Weights of a small GPT-style language model, trained from scratch on English Wikipedia.
Architecture: RMSNorm before each block, tied embeddings.
Each number is 200 + 40 x the weight over its row's rms, rounded and kept within 0 to 999. Layers, rows and columns count from 0. The size before them is the row's rms in percent of the matrix's.

# down: layer 6 MLP down (transposed), 896x448, rms 0.0869, rows 246-285, columns 56-111
# gate: layer 6 MLP gate, 896x448, rms 0.0821, rows 247-286, columns 56-111
# up: layer 6 MLP up, 896x448, rms 0.0886, rows 247-286, columns 56-111
down246,100,220,254,180,274,177,166,199,153,189,167,210,276,129,129,213,172,262,193,153,224,116,125,173,278,284,132,132,178,126,186,221,194,245,219,200,178,238,213,153,260,223,252,147,221,227,153,207,209,254,187,209,161,236,209,199,116
gate247,101,270,249,226,182,154,183,165,97,232,179,276,245,220,206,214,178,162,238,197,217,189,214,296,229,213,230,189,266,191,207,179,171,198,170,216,209,223,257,163,114,189,195,288,313,127,192,269,109,119,184,196,224,223,194,180,214
up247,104,241,223,235,189,153,130,203,189,145,281,254,235,219,199,182,186,154,141,148,225,234,179,250,181,243,199,200,220,218,229,231,188,216,173,170,163,205,244,261,179,246,203,170,202,176,244,172,132,180,285,198,156,221,162,216,232
down247,106,259,181,190,121,197,225,184,196,209,151,237,219,236,153,172,180,240,210,136,167,173,116,117,219,288,119,207,138,152,171,188,186,178,200,152,168,233,225,177,174,233,179,267,201,238,256,242,241,213,202,224,195,193,141,132,192
gate248,093,166,254,191,289,194,156,138,205,210,216,202,166,232,251,178,252,224,166,238,241,217,275,239,247,168,174,219,233,199,166,169,224,186,240,248,211,264,227,291,164,148,203,218,197,251,226,185,213,135,238,199,238,157,143,209,178
up248,093,206,190,225,265,189,263,182,123,211,185,252,184,176,203,147,219,212,214,198,254,176,203,253,204,136,232,239,144,185,175,223,234,140,212,227,224,116,226,252,154,175,162,239,245,226,98,245,189,282,206,135,202,125,160,204,108
down248,093,159,226,221,182,219,214,221,228,258,246,192,245,208,156,165,246,180,183,123,219,152,162,230,196,204,247,214,220,182,256,207,171,217,162,152,172,224,138,210,167,248,214,121,154,195,197,249,142,224,201,196,169,278,140,187,184
gate249,103,146,290,195,164,205,151,160,151,185,220,143,137,209,233,170,205,171,201,225,168,204,268,188,171,257,222,176,215,216,113,167,212,139,220,196,179,215,162,189,180,176,224,203,267,186,169,193,194,182,239,226,258,260,195,268,227
up249,112,218,126,171,200,211,98,202,190,142,171,239,173,186,187,185,185,161,139,217,188,187,169,194,222,150,242,254,203,267,294,238,186,135,199,222,192,179,169,228,153,224,152,266,175,167,243,190,152,194,131,157,215,195,144,176,218
down249,108,234,191,235,218,214,165,244,232,76,235,190,216,275,183,230,294,205,160,202,167,188,232,153,243,103,262,199,189,257,235,201,138,209,195,212,270,213,182,209,261,237,255,188,222,185,206,239,227,199,197,175,112,266,200,191,195
gate250,100,230,233,247,163,289,216,258,178,194,179,209,173,162,145,165,211,221,209,195,194,231,184,233,172,207,213,174,204,208,203,229,286,136,195,189,258,149,171,208,169,306,148,229,214,180,165,223,171,144,219,168,224,209,223,238,207
up250,098,133,181,188,215,189,186,253,245,228,174,223,178,215,229,220,164,131,211,230,164,135,204,237,201,173,131,289,248,178,161,137,209,158,156,242,250,186,218,180,188,154,249,95,175,255,188,231,242,212,250,242,158,235,185,128,218
down250,095,221,196,162,213,154,233,228,255,290,213,233,170,151,158,166,115,199,123,245,257,246,207,172,201,212,187,270,126,200,204,224,160,182,187,207,198,209,192,235,167,227,206,223,217,209,166,205,226,259,256,122,194,178,274,272,164
gate251,100,240,168,188,231,131,196,186,280,222,227,182,193,159,322,239,170,231,154,129,137,233,210,182,174,138,156,195,260,218,208,186,230,202,204,171,181,248,208,229,222,188,261,267,234,172,190,221,177,67,214,211,234,148,209,212,276
up251,100,261,172,204,228,144,242,212,244,231,178,185,194,299,144,120,148,99,179,250,216,202,208,242,239,176,179,180,165,192,252,137,224,203,224,236,243,190,182,169,103,179,191,245,189,246,173,182,158,150,166,140,239,222,260,193,295
down251,101,272,225,283,240,260,170,212,294,267,235,223,234,151,213,254,250,187,214,224,109,221,203,284,197,195,219,168,195,211,223,227,238,250,174,168,211,131,175,154,190,194,242,168,220,197,219,219,173,167,260,209,264,166,226,175,158
gate252,113,180,217,177,213,248,186,222,292,239,269,211,231,174,179,193,187,165,250,176,196,229,181,234,180,270,177,251,90,184,131,209,230,204,209,149,224,201,161,179,276,212,248,179,196,169,216,168,181,207,239,197,212,208,170,153,193
up252,116,154,272,190,309,265,204,171,177,162,212,183,184,227,176,190,256,211,217,235,178,225,193,189,179,187,217,183,175,130,135,247,260,222,224,208,190,196,259,162,270,206,253,154,206,213,273,141,172,261,128,169,153,146,251,161,197
down252,106,207,201,160,97,175,173,139,228,246,193,272,210,194,208,164,257,209,237,213,159,236,198,192,251,182,215,224,158,184,243,164,136,231,190,166,221,278,143,263,206,185,227,244,190,187,205,204,160,224,222,158,215,179,219,216,202
gate253,100,167,147,218,205,168,214,234,212,155,226,291,221,228,193,206,159,213,230,166,252,170,137,218,223,222,194,208,212,272,146,196,239,198,207,239,197,207,262,186,218,149,215,139,158,195,202,158,244,194,108,209,124,246,174,260,181
up253,098,134,209,178,213,182,253,214,148,228,194,177,212,230,227,201,255,242,169,253,229,164,216,165,226,216,209,99,205,278,214,277,159,191,225,173,243,247,162,186,184,259,173,185,170,260,171,199,189,144,187,208,232,169,234,148,144
down253,099,222,238,185,179,271,223,258,225,195,187,208,179,234,170,208,142,188,176,207,241,196,203,215,159,236,201,222,211,170,216,196,184,211,102,192,163,118,220,213,195,176,189,207,223,186,218,206,235,188,298,141,191,213,123,263,149
gate254,102,129,126,240,221,169,187,137,165,195,171,243,208,209,186,205,207,191,215,190,221,258,178,191,224,241,258,190,171,281,200,176,185,220,233,186,178,210,183,177,238,228,213,116,172,205,299,218,244,167,152,243,155,193,153,162,203
up254,098,139,164,236,189,256,235,146,237,184,207,235,230,203,270,218,182,174,198,262,192,229,280,196,196,207,260,229,210,210,180,152,217,258,212,124,267,209,230,172,201,218,180,235,151,125,272,180,200,258,232,222,204,159,188,184,140
down254,103,225,143,237,187,279,215,153,282,211,214,126,185,231,166,156,206,193,264,167,225,169,215,176,227,162,218,240,218,203,197,225,219,198,203,177,212,161,165,194,253,121,199,231,200,187,109,276,222,224,202,228,255,204,101,198,229
gate255,101,231,275,188,182,172,237,291,165,146,180,200,147,266,207,161,214,154,187,246,235,222,143,172,267,199,229,200,245,238,183,208,225,187,184,197,153,123,218,167,253,190,218,165,199,151,216,252,264,233,196,194,254,174,210,249,311
up255,100,194,217,249,215,192,188,186,175,225,218,169,174,257,179,244,108,132,180,240,138,307,222,232,223,168,186,266,223,227,124,234,184,187,260,150,179,236,217,210,127,179,215,189,186,148,114,244,225,166,202,169,150,229,176,176,156
down255,100,192,307,199,202,203,261,195,229,198,201,166,176,172,137,259,182,169,247,132,180,171,201,224,175,240,205,161,212,247,175,186,200,237,195,242,228,282,210,198,205,204,135,188,197,136,245,191,259,191,163,182,209,164,166,252,198
gate256,103,283,210,244,211,198,244,288,191,190,205,225,199,190,177,239,236,234,229,153,152,256,250,248,171,147,211,188,188,202,171,126,176,272,230,202,183,189,200,203,263,196,278,257,283,259,223,184,190,214,248,201,126,213,165,151,163
up256,101,227,212,140,186,145,146,144,254,164,198,172,261,200,127,108,140,131,184,189,156,289,202,125,236,272,168,161,224,205,220,216,164,166,160,230,211,83,237,275,180,225,155,212,143,187,196,271,161,192,192,215,165,147,175,176,239
down256,096,82,207,141,143,250,145,127,181,195,221,238,235,199,156,241,194,286,247,189,181,164,195,204,226,230,268,247,242,170,229,247,219,211,216,139,219,252,158,130,229,182,250,170,241,211,199,125,191,207,203,185,254,164,179,242,192
gate257,106,189,199,209,232,168,198,195,150,220,244,199,110,211,134,185,163,160,152,157,184,230,228,156,216,201,154,181,206,214,190,234,189,180,197,164,215,91,288,204,177,238,161,173,233,249,156,151,258,162,268,247,174,94,151,201,203
up257,102,224,139,206,225,141,228,217,264,199,212,155,206,145,234,184,191,238,224,217,253,220,168,197,138,258,153,189,292,236,174,209,183,190,192,146,216,193,268,205,174,126,163,230,215,189,164,137,216,204,196,250,174,215,175,286,149
down257,107,227,219,175,172,189,236,199,212,178,206,184,198,178,239,218,215,172,213,220,212,253,128,187,205,196,227,221,195,205,204,304,177,192,188,193,180,171,228,115,194,150,180,175,175,212,159,247,209,193,193,182,168,227,231,230,194
gate258,104,250,215,202,209,204,195,140,192,206,138,217,213,251,128,240,193,227,236,187,211,120,206,251,127,140,177,141,119,121,227,230,173,169,154,178,133,203,315,205,172,153,135,214,187,197,220,214,232,198,274,181,256,180,172,211,212
up258,106,145,159,193,145,211,237,227,190,152,201,234,183,151,222,181,167,163,190,116,201,185,160,109,239,162,157,218,194,166,231,205,182,156,250,209,232,112,157,209,122,173,314,210,260,178,244,185,148,295,113,139,173,155,173,242,219
down258,105,254,166,193,240,229,212,221,175,318,233,191,162,196,216,215,176,201,225,200,207,266,126,209,247,235,233,232,290,230,183,158,186,219,190,250,185,234,148,155,236,159,248,219,199,114,191,206,153,233,167,231,182,172,156,188,196
gate259,103,208,205,314,152,145,132,220,221,184,250,208,213,125,128,242,192,200,197,238,134,152,216,179,215,175,217,255,224,154,213,189,136,126,218,134,192,240,200,159,243,247,207,236,169,171,165,237,137,182,192,214,189,262,206,193,126
up259,104,265,164,233,176,227,239,195,243,176,248,130,225,150,229,255,229,224,171,229,209,234,169,239,237,147,169,225,184,219,246,259,255,140,215,147,226,247,207,213,181,141,202,204,182,285,170,245,226,108,134,187,236,198,253,181,161
down259,095,192,120,221,160,182,218,256,165,174,166,229,196,210,237,105,174,189,288,138,186,239,234,227,272,222,254,287,237,250,192,205,202,146,172,137,158,226,237,232,187,212,153,237,149,120,174,197,142,256,221,209,196,232,301,251,186
gate260,103,231,254,171,153,148,233,153,211,236,189,205,262,196,283,178,159,209,191,195,143,229,184,227,203,198,190,203,134,222,213,174,229,126,252,237,213,214,215,178,218,177,182,165,231,165,232,179,162,225,212,224,174,180,206,246,227
up260,104,193,120,203,136,231,210,226,227,166,174,169,162,170,196,178,217,201,239,237,220,125,200,181,149,205,195,181,221,242,168,190,247,204,233,220,197,215,187,230,161,130,234,181,141,189,165,153,225,257,236,231,253,170,209,142,163
down260,101,165,164,245,150,245,299,174,203,219,268,174,200,203,185,201,175,223,190,157,158,189,219,156,243,246,213,183,197,242,212,201,189,200,195,216,229,211,179,158,179,164,186,246,204,171,196,169,141,179,72,203,184,226,206,122,191
gate261,099,175,262,160,202,185,157,238,277,230,210,231,193,174,267,181,210,155,181,195,165,249,186,191,155,215,196,255,241,226,246,245,217,202,226,231,152,181,118,228,179,144,176,199,131,238,160,140,163,234,129,183,165,191,208,193,183
up261,093,143,250,202,195,253,168,228,255,211,241,281,229,111,230,173,158,213,216,250,199,124,208,171,147,189,160,246,187,244,264,239,279,147,293,214,153,222,234,155,199,190,204,149,143,133,201,250,241,185,227,184,191,140,170,231,233
down261,099,222,190,183,235,165,264,182,155,272,189,215,195,220,143,273,204,180,192,197,232,124,148,196,237,203,191,144,191,221,238,189,164,226,142,167,232,185,279,203,155,124,253,223,228,209,260,237,167,141,252,212,194,210,196,208,192
gate262,099,209,208,150,212,209,159,222,135,187,204,196,259,172,154,184,218,268,108,230,221,191,208,207,162,231,186,174,265,139,225,205,270,236,237,297,193,202,227,213,162,189,224,229,221,226,223,193,184,183,213,156,238,257,255,147,206
up262,098,152,235,136,246,189,162,129,204,243,217,232,168,168,284,177,206,156,239,212,201,142,173,143,230,190,199,227,218,255,149,194,107,157,141,199,140,165,144,215,207,87,210,287,182,258,217,229,184,242,311,255,201,127,205,283,176
down262,101,188,209,236,254,157,240,230,248,136,167,297,127,221,184,147,138,139,180,212,161,240,268,165,183,224,222,288,167,191,194,290,209,161,246,183,199,200,200,269,224,194,189,222,268,233,192,210,253,115,194,146,199,185,189,197,214
gate263,097,162,96,212,247,105,176,152,191,179,177,153,151,263,204,264,148,243,293,221,165,161,266,225,244,152,122,233,273,182,179,188,245,169,223,190,172,245,195,232,280,161,124,207,205,189,190,163,172,154,222,217,182,215,234,182,234
up263,091,273,213,157,143,277,155,250,192,242,218,242,263,220,169,182,254,187,216,147,217,239,115,124,188,204,268,175,227,238,193,186,185,170,106,187,167,116,165,175,226,232,234,178,86,181,196,176,185,182,143,232,236,183,108,183,223
down263,098,230,160,283,216,173,193,200,217,125,281,206,194,177,304,274,216,132,120,234,249,213,194,232,228,177,154,140,264,140,247,223,216,194,204,203,222,137,180,124,161,282,137,171,137,224,220,225,192,232,204,216,277,234,299,219,191
gate264,102,231,218,163,182,212,282,139,207,178,242,187,258,139,252,222,245,250,145,214,234,150,190,220,185,213,191,165,190,240,183,249,173,103,236,195,190,199,194,136,218,145,233,140,196,265,238,189,208,180,248,118,222,203,193,135,236
up264,106,241,147,155,123,218,229,264,227,176,128,216,190,162,202,236,125,254,250,167,233,202,202,190,221,245,165,212,204,295,157,182,215,192,215,189,163,165,264,165,220,205,169,152,245,194,255,284,232,140,143,211,172,213,213,210,186
down264,105,169,246,195,270,235,227,247,252,205,229,201,254,184,224,167,266,239,180,122,273,174,190,234,226,171,214,206,251,207,232,243,130,215,222,199,214,266,208,168,170,206,199,257,223,191,290,105,222,150,277,182,220,232,205,154,214
gate265,097,213,163,236,207,183,221,220,181,181,176,282,233,246,180,170,90,200,188,195,194,168,177,209,263,294,133,282,140,159,222,185,284,180,189,177,195,232,259,237,142,144,261,240,162,194,206,239,191,225,252,85,243,167,197,203,193
up265,101,224,190,169,241,176,192,199,212,228,247,197,179,144,215,188,282,158,286,168,204,254,262,180,236,199,274,165,367,233,161,237,130,224,221,212,157,219,186,148,209,170,137,216,213,149,227,235,201,228,157,237,209,218,159,221,264
down265,094,215,248,188,277,229,194,238,139,204,261,179,256,212,151,223,190,243,111,221,222,123,144,263,223,233,244,234,204,200,136,211,167,227,162,213,174,143,193,167,173,190,182,194,153,214,227,195,212,229,231,267,199,167,162,215,209
gate266,095,253,202,189,246,311,292,196,166,184,208,221,149,233,138,242,257,164,143,173,271,163,211,201,182,261,166,178,270,195,161,218,183,200,240,181,271,229,264,239,193,240,242,259,188,241,196,175,175,236,162,144,247,197,228,180,192
up266,103,254,203,159,190,233,265,205,223,225,157,157,153,224,260,147,145,237,129,210,152,220,204,190,142,169,274,209,187,132,187,163,214,200,191,185,234,225,206,291,263,235,183,162,292,220,164,222,222,240,186,123,173,324,115,263,225
down266,103,270,199,134,205,269,200,199,207,120,112,173,235,220,212,191,257,171,174,219,199,197,175,254,170,194,188,290,243,196,253,175,190,209,150,162,201,177,147,166,215,175,232,169,209,175,223,199,232,199,212,161,254,204,265,229,214
gate267,085,190,187,155,244,261,178,143,158,242,194,172,231,253,226,227,128,153,208,192,212,246,214,176,144,192,106,231,261,147,200,176,219,253,165,224,211,168,162,244,140,261,160,177,201,219,244,209,172,287,109,158,283,191,171,191,214
up267,090,243,248,264,178,140,181,232,174,179,176,233,260,106,178,269,184,165,203,182,237,256,160,207,214,153,216,160,250,224,143,227,133,241,236,191,225,175,110,253,229,198,204,159,187,161,255,277,155,156,178,159,220,306,206,216,225
down267,082,203,230,143,111,246,292,136,198,156,238,234,182,252,203,238,287,236,224,206,255,152,203,172,143,222,165,190,229,135,250,272,265,229,142,223,168,220,87,224,206,155,234,185,215,194,185,180,200,198,219,198,216,179,219,194,195
gate268,103,212,213,214,264,173,150,248,203,241,160,205,195,260,214,247,148,128,184,166,192,129,146,213,203,198,151,272,104,242,201,286,319,241,188,190,231,180,210,202,189,127,170,278,161,179,215,169,172,170,253,232,230,274,99,218,177
up268,107,279,179,186,89,213,148,249,242,222,265,179,178,199,176,243,174,241,198,223,116,266,201,193,168,266,154,253,148,177,173,164,255,234,150,213,188,252,162,202,177,92,212,274,201,159,165,140,184,156,162,188,248,191,233,232,167
down268,097,181,207,173,177,154,147,205,180,171,159,155,256,249,247,204,184,103,198,163,117,173,187,241,173,140,219,266,180,231,229,224,164,204,131,168,255,228,143,206,206,255,197,243,257,197,168,327,262,245,229,180,182,223,198,157,122
gate269,104,206,105,216,287,241,183,233,224,192,236,233,265,163,128,126,195,242,236,166,243,210,135,224,164,222,253,196,254,196,131,256,234,234,188,266,208,265,189,277,239,144,191,239,190,223,177,177,207,246,221,192,211,226,141,172,201
up269,106,233,230,188,260,216,188,173,221,226,232,219,124,282,225,199,224,186,241,183,195,99,238,193,250,218,224,213,163,235,257,172,198,146,201,139,189,250,139,172,236,193,218,160,232,163,229,202,199,279,161,252,200,139,160,245,176
down269,105,188,152,202,160,187,198,166,183,220,206,241,187,163,210,206,161,169,144,207,175,223,216,247,205,211,158,222,166,234,196,163,192,231,172,239,283,219,191,218,227,242,221,189,249,184,139,165,225,214,189,139,208,225,203,198,232
gate270,103,197,223,159,193,237,197,220,201,175,194,185,224,235,225,139,214,171,211,175,126,181,193,210,208,235,230,141,201,275,223,220,252,205,273,217,208,206,204,206,131,206,184,194,301,223,159,179,251,205,177,262,193,197,262,246,225
up270,104,248,152,226,166,208,225,237,169,184,112,190,175,159,200,145,231,202,210,217,224,143,178,170,173,115,169,241,121,181,204,194,220,176,218,229,216,176,244,164,175,185,271,228,150,225,162,170,129,208,173,173,246,192,214,190,216
down270,105,199,186,240,246,234,232,210,176,240,239,246,103,189,195,116,210,140,208,168,187,189,270,172,238,119,251,192,151,102,170,236,162,161,183,184,164,181,205,206,129,130,171,281,229,194,226,217,172,196,171,188,159,221,204,245,181
gate271,103,180,241,246,257,234,149,167,183,248,175,180,240,247,173,189,194,175,259,136,222,207,293,209,185,191,202,179,284,174,206,231,238,113,154,196,299,219,210,198,221,190,143,185,192,213,210,276,155,157,122,142,253,231,194,178,249
up271,101,223,192,143,245,163,166,192,268,163,185,220,241,208,231,212,175,177,171,212,118,222,156,265,164,235,168,177,176,212,207,197,134,259,219,225,202,317,147,266,183,247,151,170,169,211,114,233,129,144,165,205,160,232,159,260,141
down271,102,184,212,191,172,142,204,231,233,261,293,205,209,237,190,165,178,182,242,250,241,150,183,253,176,197,171,163,184,147,197,222,190,237,201,117,182,193,162,153,184,193,218,110,191,235,140,190,270,183,206,216,173,200,122,296,234
gate272,101,216,161,183,200,214,162,139,258,268,185,236,138,163,188,207,199,192,185,211,228,161,133,212,247,229,213,222,270,259,267,252,208,149,181,228,183,174,171,200,349,215,264,211,250,302,147,262,221,197,158,199,207,169,230,256,214
up272,104,231,150,177,220,190,214,227,190,167,163,163,232,191,147,260,152,178,174,203,196,230,234,250,221,212,221,221,133,109,191,240,225,203,278,141,264,186,205,158,173,269,195,194,227,172,215,285,219,260,107,208,180,227,121,204,239
down272,104,187,209,177,182,174,189,102,169,182,201,190,215,212,216,165,242,177,149,166,166,189,193,214,221,198,262,191,210,216,193,264,153,171,228,171,139,186,169,154,194,264,200,193,178,237,190,176,260,288,173,211,134,133,242,207,214
gate273,104,259,234,246,232,199,158,139,163,246,164,121,185,177,279,201,248,312,158,233,215,170,67,231,227,193,243,189,138,160,195,192,123,225,247,215,192,210,266,127,189,191,188,177,200,200,135,220,240,205,177,281,175,214,201,232,211
up273,101,167,152,228,190,252,196,221,198,142,171,206,255,209,210,153,192,151,189,131,169,174,156,273,209,149,229,185,225,99,241,176,131,155,179,165,174,212,138,219,174,165,181,181,207,188,250,157,194,206,250,219,259,259,179,149,260
down273,100,145,196,91,226,144,205,238,179,233,206,306,221,223,132,250,251,134,215,164,207,187,263,245,180,183,168,219,202,223,185,220,183,281,155,205,183,153,233,228,145,236,172,191,208,242,179,187,204,241,218,166,154,121,220,242,112
gate274,096,193,224,216,183,206,259,219,161,209,200,146,252,210,212,129,143,204,229,224,166,217,201,195,245,186,224,156,217,205,119,118,193,276,213,203,140,186,248,167,231,190,247,194,206,242,187,145,188,169,243,155,165,195,174,179,196
up274,094,244,237,149,205,127,200,140,192,164,169,231,211,165,250,130,159,184,158,225,171,197,158,225,199,255,141,205,184,274,204,246,172,186,281,178,167,242,225,277,184,232,251,262,202,224,206,163,166,188,223,168,200,138,184,286,239
down274,098,195,226,243,181,149,170,154,201,217,204,166,239,215,192,172,219,178,162,121,181,243,248,100,185,200,246,176,227,213,197,197,228,187,99,186,106,224,236,209,198,161,188,213,211,175,211,268,181,226,229,232,261,228,181,226,210
gate275,101,231,177,256,126,212,239,233,198,156,234,210,200,204,159,141,212,305,178,210,228,203,220,188,144,167,200,175,206,166,174,184,171,227,239,237,162,234,282,166,190,190,188,243,214,209,251,238,215,180,195,210,220,282,175,228,268
up275,103,167,213,244,217,118,171,170,261,255,204,246,163,170,169,157,91,127,137,247,217,229,230,212,223,193,197,245,197,229,195,214,162,265,202,259,191,267,190,314,290,259,230,194,202,180,187,172,222,202,150,187,267,214,251,246,188
down275,104,191,224,157,236,247,136,201,174,246,258,130,172,204,301,204,192,225,188,148,254,218,196,196,171,198,220,250,219,203,211,312,234,187,168,192,185,223,208,164,191,151,289,183,168,223,195,236,159,155,234,218,197,189,194,190,210
gate276,103,242,197,238,215,226,170,260,124,163,202,106,209,153,191,200,213,214,236,246,182,194,206,270,202,206,177,157,213,163,189,146,198,180,229,261,237,221,206,183,163,267,251,212,303,266,109,216,241,122,193,221,168,245,250,253,261
up276,100,234,263,200,195,133,216,263,173,211,153,152,255,226,231,213,193,249,199,257,184,138,166,257,140,246,182,209,189,209,214,290,170,150,212,225,228,244,155,134,153,217,246,146,174,149,253,225,166,187,263,216,253,214,246,213,223
down276,101,261,190,230,211,191,143,225,192,146,232,205,273,193,189,218,192,239,246,189,177,252,156,254,198,179,174,125,235,237,162,158,158,203,231,255,195,223,243,226,154,244,216,252,210,241,175,202,201,150,237,234,257,167,185,130,278
gate277,093,203,235,222,254,240,213,182,239,140,134,192,200,194,179,213,211,164,222,157,115,179,323,229,235,282,218,202,175,198,151,285,206,226,260,226,244,200,230,184,167,186,153,248,164,238,144,204,228,219,178,140,210,245,215,171,218
up277,092,221,245,203,230,189,115,226,193,236,263,126,180,257,189,153,157,163,227,204,214,243,237,198,214,210,186,242,248,183,187,208,229,169,174,188,238,248,164,237,167,223,262,202,210,234,176,199,197,241,241,258,188,194,218,225,185
down277,092,180,178,243,193,166,166,269,173,170,159,244,182,214,199,177,142,199,221,291,169,170,202,230,220,277,221,152,141,240,215,222,263,204,197,222,174,204,194,174,172,221,226,228,234,170,147,221,221,168,225,199,196,197,191,130,154
gate278,099,200,172,203,193,197,305,190,279,210,181,191,297,193,201,215,140,129,198,264,263,263,281,145,207,280,263,273,250,188,169,237,193,199,194,171,234,145,269,147,227,199,178,185,231,240,215,167,153,192,258,216,229,230,225,168,164
up278,102,204,269,233,191,228,231,164,174,246,198,222,249,228,147,105,281,183,185,196,179,170,228,170,201,134,207,198,68,187,176,181,153,130,169,150,183,158,216,294,133,210,215,234,157,267,202,179,240,253,207,265,173,227,169,193,200
down278,097,246,174,190,227,168,111,226,180,110,260,152,90,226,190,224,145,252,169,198,250,168,197,205,117,220,163,137,201,280,224,248,255,264,221,251,132,233,201,175,205,225,169,230,214,214,199,110,220,133,109,175,204,157,175,180,219
gate279,101,137,247,211,186,202,238,242,146,210,188,264,188,247,161,210,182,228,174,185,175,248,232,217,253,216,194,138,163,176,113,206,160,214,161,219,147,234,169,184,221,147,119,170,166,137,236,210,184,119,224,168,193,236,137,144,127
up279,106,167,158,200,316,203,206,142,205,160,215,237,168,288,186,211,197,191,178,206,198,184,173,184,174,188,213,223,209,165,190,275,204,224,145,224,233,149,273,154,172,287,191,216,195,232,196,213,216,221,227,164,182,190,134,165,177
down279,100,250,156,209,219,217,227,225,224,248,271,196,185,147,223,237,131,201,247,190,277,180,272,274,229,274,158,231,197,276,277,218,229,153,260,214,189,187,197,130,171,180,226,158,171,227,167,165,209,222,199,260,230,265,136,235,196
gate280,099,198,272,182,111,190,245,201,189,210,204,207,214,210,221,133,211,224,213,137,212,183,206,240,239,225,204,194,147,154,234,183,167,175,164,271,215,170,231,208,245,246,188,226,199,220,195,223,172,271,237,182,169,196,230,207,180
up280,098,267,220,186,224,199,181,200,87,217,220,121,188,183,176,136,139,226,217,238,236,186,151,115,163,164,185,138,170,167,176,231,147,269,311,219,215,211,157,196,180,166,198,174,134,254,228,245,186,216,141,214,200,218,268,148,306
down280,099,175,257,211,202,210,199,164,174,187,228,186,151,185,198,158,269,218,158,209,160,275,238,231,215,168,208,223,165,202,154,95,240,199,222,215,198,235,208,182,265,244,195,201,265,202,210,113,231,221,273,222,190,170,245,241,230
gate281,104,311,246,238,172,177,233,154,161,191,239,213,206,182,213,207,170,195,214,179,227,186,201,224,141,218,224,190,205,188,231,237,230,284,213,189,147,242,203,172,258,172,205,193,207,228,211,185,196,199,201,184,263,229,243,256,226
up281,104,200,191,167,221,185,206,321,187,234,191,146,250,174,172,149,233,222,172,245,208,179,251,237,123,226,216,241,203,166,236,201,223,156,227,200,174,272,191,195,210,171,275,92,257,227,182,240,194,221,256,195,161,143,182,244,211
down281,105,138,169,145,209,155,142,196,220,249,181,166,120,114,272,231,218,238,210,176,218,121,223,176,279,188,163,243,207,166,193,205,247,295,183,213,184,241,199,215,151,264,241,304,160,168,271,218,155,237,93,275,234,279,163,170,194
gate282,100,257,254,203,250,195,217,169,177,161,209,281,202,131,243,202,207,166,202,214,271,229,309,198,248,121,177,203,213,277,218,174,142,225,142,243,238,204,204,170,241,204,186,213,185,177,213,137,165,150,202,203,169,179,284,183,194
up282,102,99,200,223,225,225,202,132,206,223,169,233,188,203,154,227,228,221,222,189,275,167,124,282,211,218,241,254,230,207,230,190,172,212,188,222,246,200,221,207,187,212,184,216,211,146,214,196,149,241,223,170,135,266,235,145,105
down282,102,202,224,186,237,215,181,197,160,211,268,201,191,260,213,169,260,136,120,93,197,175,188,249,217,158,163,257,265,140,221,181,160,235,225,184,172,282,92,148,194,182,152,189,140,234,213,144,195,255,189,284,219,233,156,245,209
gate283,101,262,231,173,187,227,245,149,152,136,185,246,163,216,209,244,151,158,151,251,211,175,218,181,231,165,248,161,266,241,215,172,177,228,224,256,222,221,146,104,186,229,261,268,170,183,165,198,204,194,159,146,203,205,161,249,188
up283,106,144,199,223,177,233,197,183,134,158,193,252,181,170,156,141,178,192,183,232,156,262,132,250,167,142,210,211,150,225,144,123,223,221,107,292,158,199,164,200,187,172,176,183,161,219,189,220,205,234,256,201,198,250,178,276,202
down283,102,224,193,205,156,220,176,191,216,201,246,181,232,170,198,195,190,137,173,237,190,157,174,245,198,167,234,153,185,211,263,210,176,182,192,195,108,218,229,209,162,216,237,154,187,220,185,193,203,214,185,205,195,184,140,216,162
gate284,098,287,203,184,261,199,206,211,211,222,197,233,254,253,190,217,164,209,175,225,213,142,198,318,133,147,140,181,248,247,184,153,201,179,197,184,279,169,66,201,156,224,209,132,194,195,176,207,181,232,217,228,225,260,172,178,257
up284,104,173,234,240,159,189,170,176,222,201,246,154,194,173,207,161,204,173,144,210,176,275,191,204,254,217,114,220,205,140,188,169,218,182,226,142,181,135,209,196,145,101,242,115,152,206,256,243,205,291,230,187,206,181,215,153,252
down284,097,240,175,239,209,198,192,191,171,147,192,215,173,170,197,219,202,164,202,243,215,131,188,214,158,127,229,196,225,239,183,186,222,152,179,218,248,262,201,215,245,164,157,312,237,212,228,215,187,165,177,189,246,148,182,159,253
gate285,099,218,218,195,228,163,235,177,206,126,184,172,277,240,168,197,234,108,173,220,213,246,192,230,151,170,223,215,201,187,168,159,231,176,163,169,200,238,198,209,220,199,255,198,185,189,199,192,201,111,173,195,241,198,242,209,216
up285,099,251,283,210,262,179,200,239,181,218,182,143,216,212,224,278,180,92,258,195,138,205,188,251,160,204,230,215,179,215,195,232,204,154,235,197,206,233,150,166,216,242,210,286,101,178,180,182,181,187,185,248,109,194,216,251,186
down285,099,194,144,159,213,235,142,138,138,225,205,228,216,139,273,119,224,158,209,202,214,204,220,181,172,102,227,264,215,178,225,203,170,219,211,144,186,180,236,212,202,267,257,192,242,222,241,262,230,227,183,180,227,220,145,178,184
gate286,094,210,224,269,236,141,293,197,144,158,237,251,274,211,209,202,170,188,184,231,177,274,156,240,260,253,243,142,164,236,250,237,156,198,229,161,210,178,140,171,220,139,308,184,150,164,147,236,210,237,242,183,161,226,145,132,207
up286,096,234,118,256,147,224,221,180,187,215,158,186,233,192,167,248,191,154,255,156,255,221,168,214,134,149,221,156,239,173,255,201,249,148,230,176,179,191,219,219,133,232,224,185,118,148,161,273,215,166,228,200,202,210,238,152,214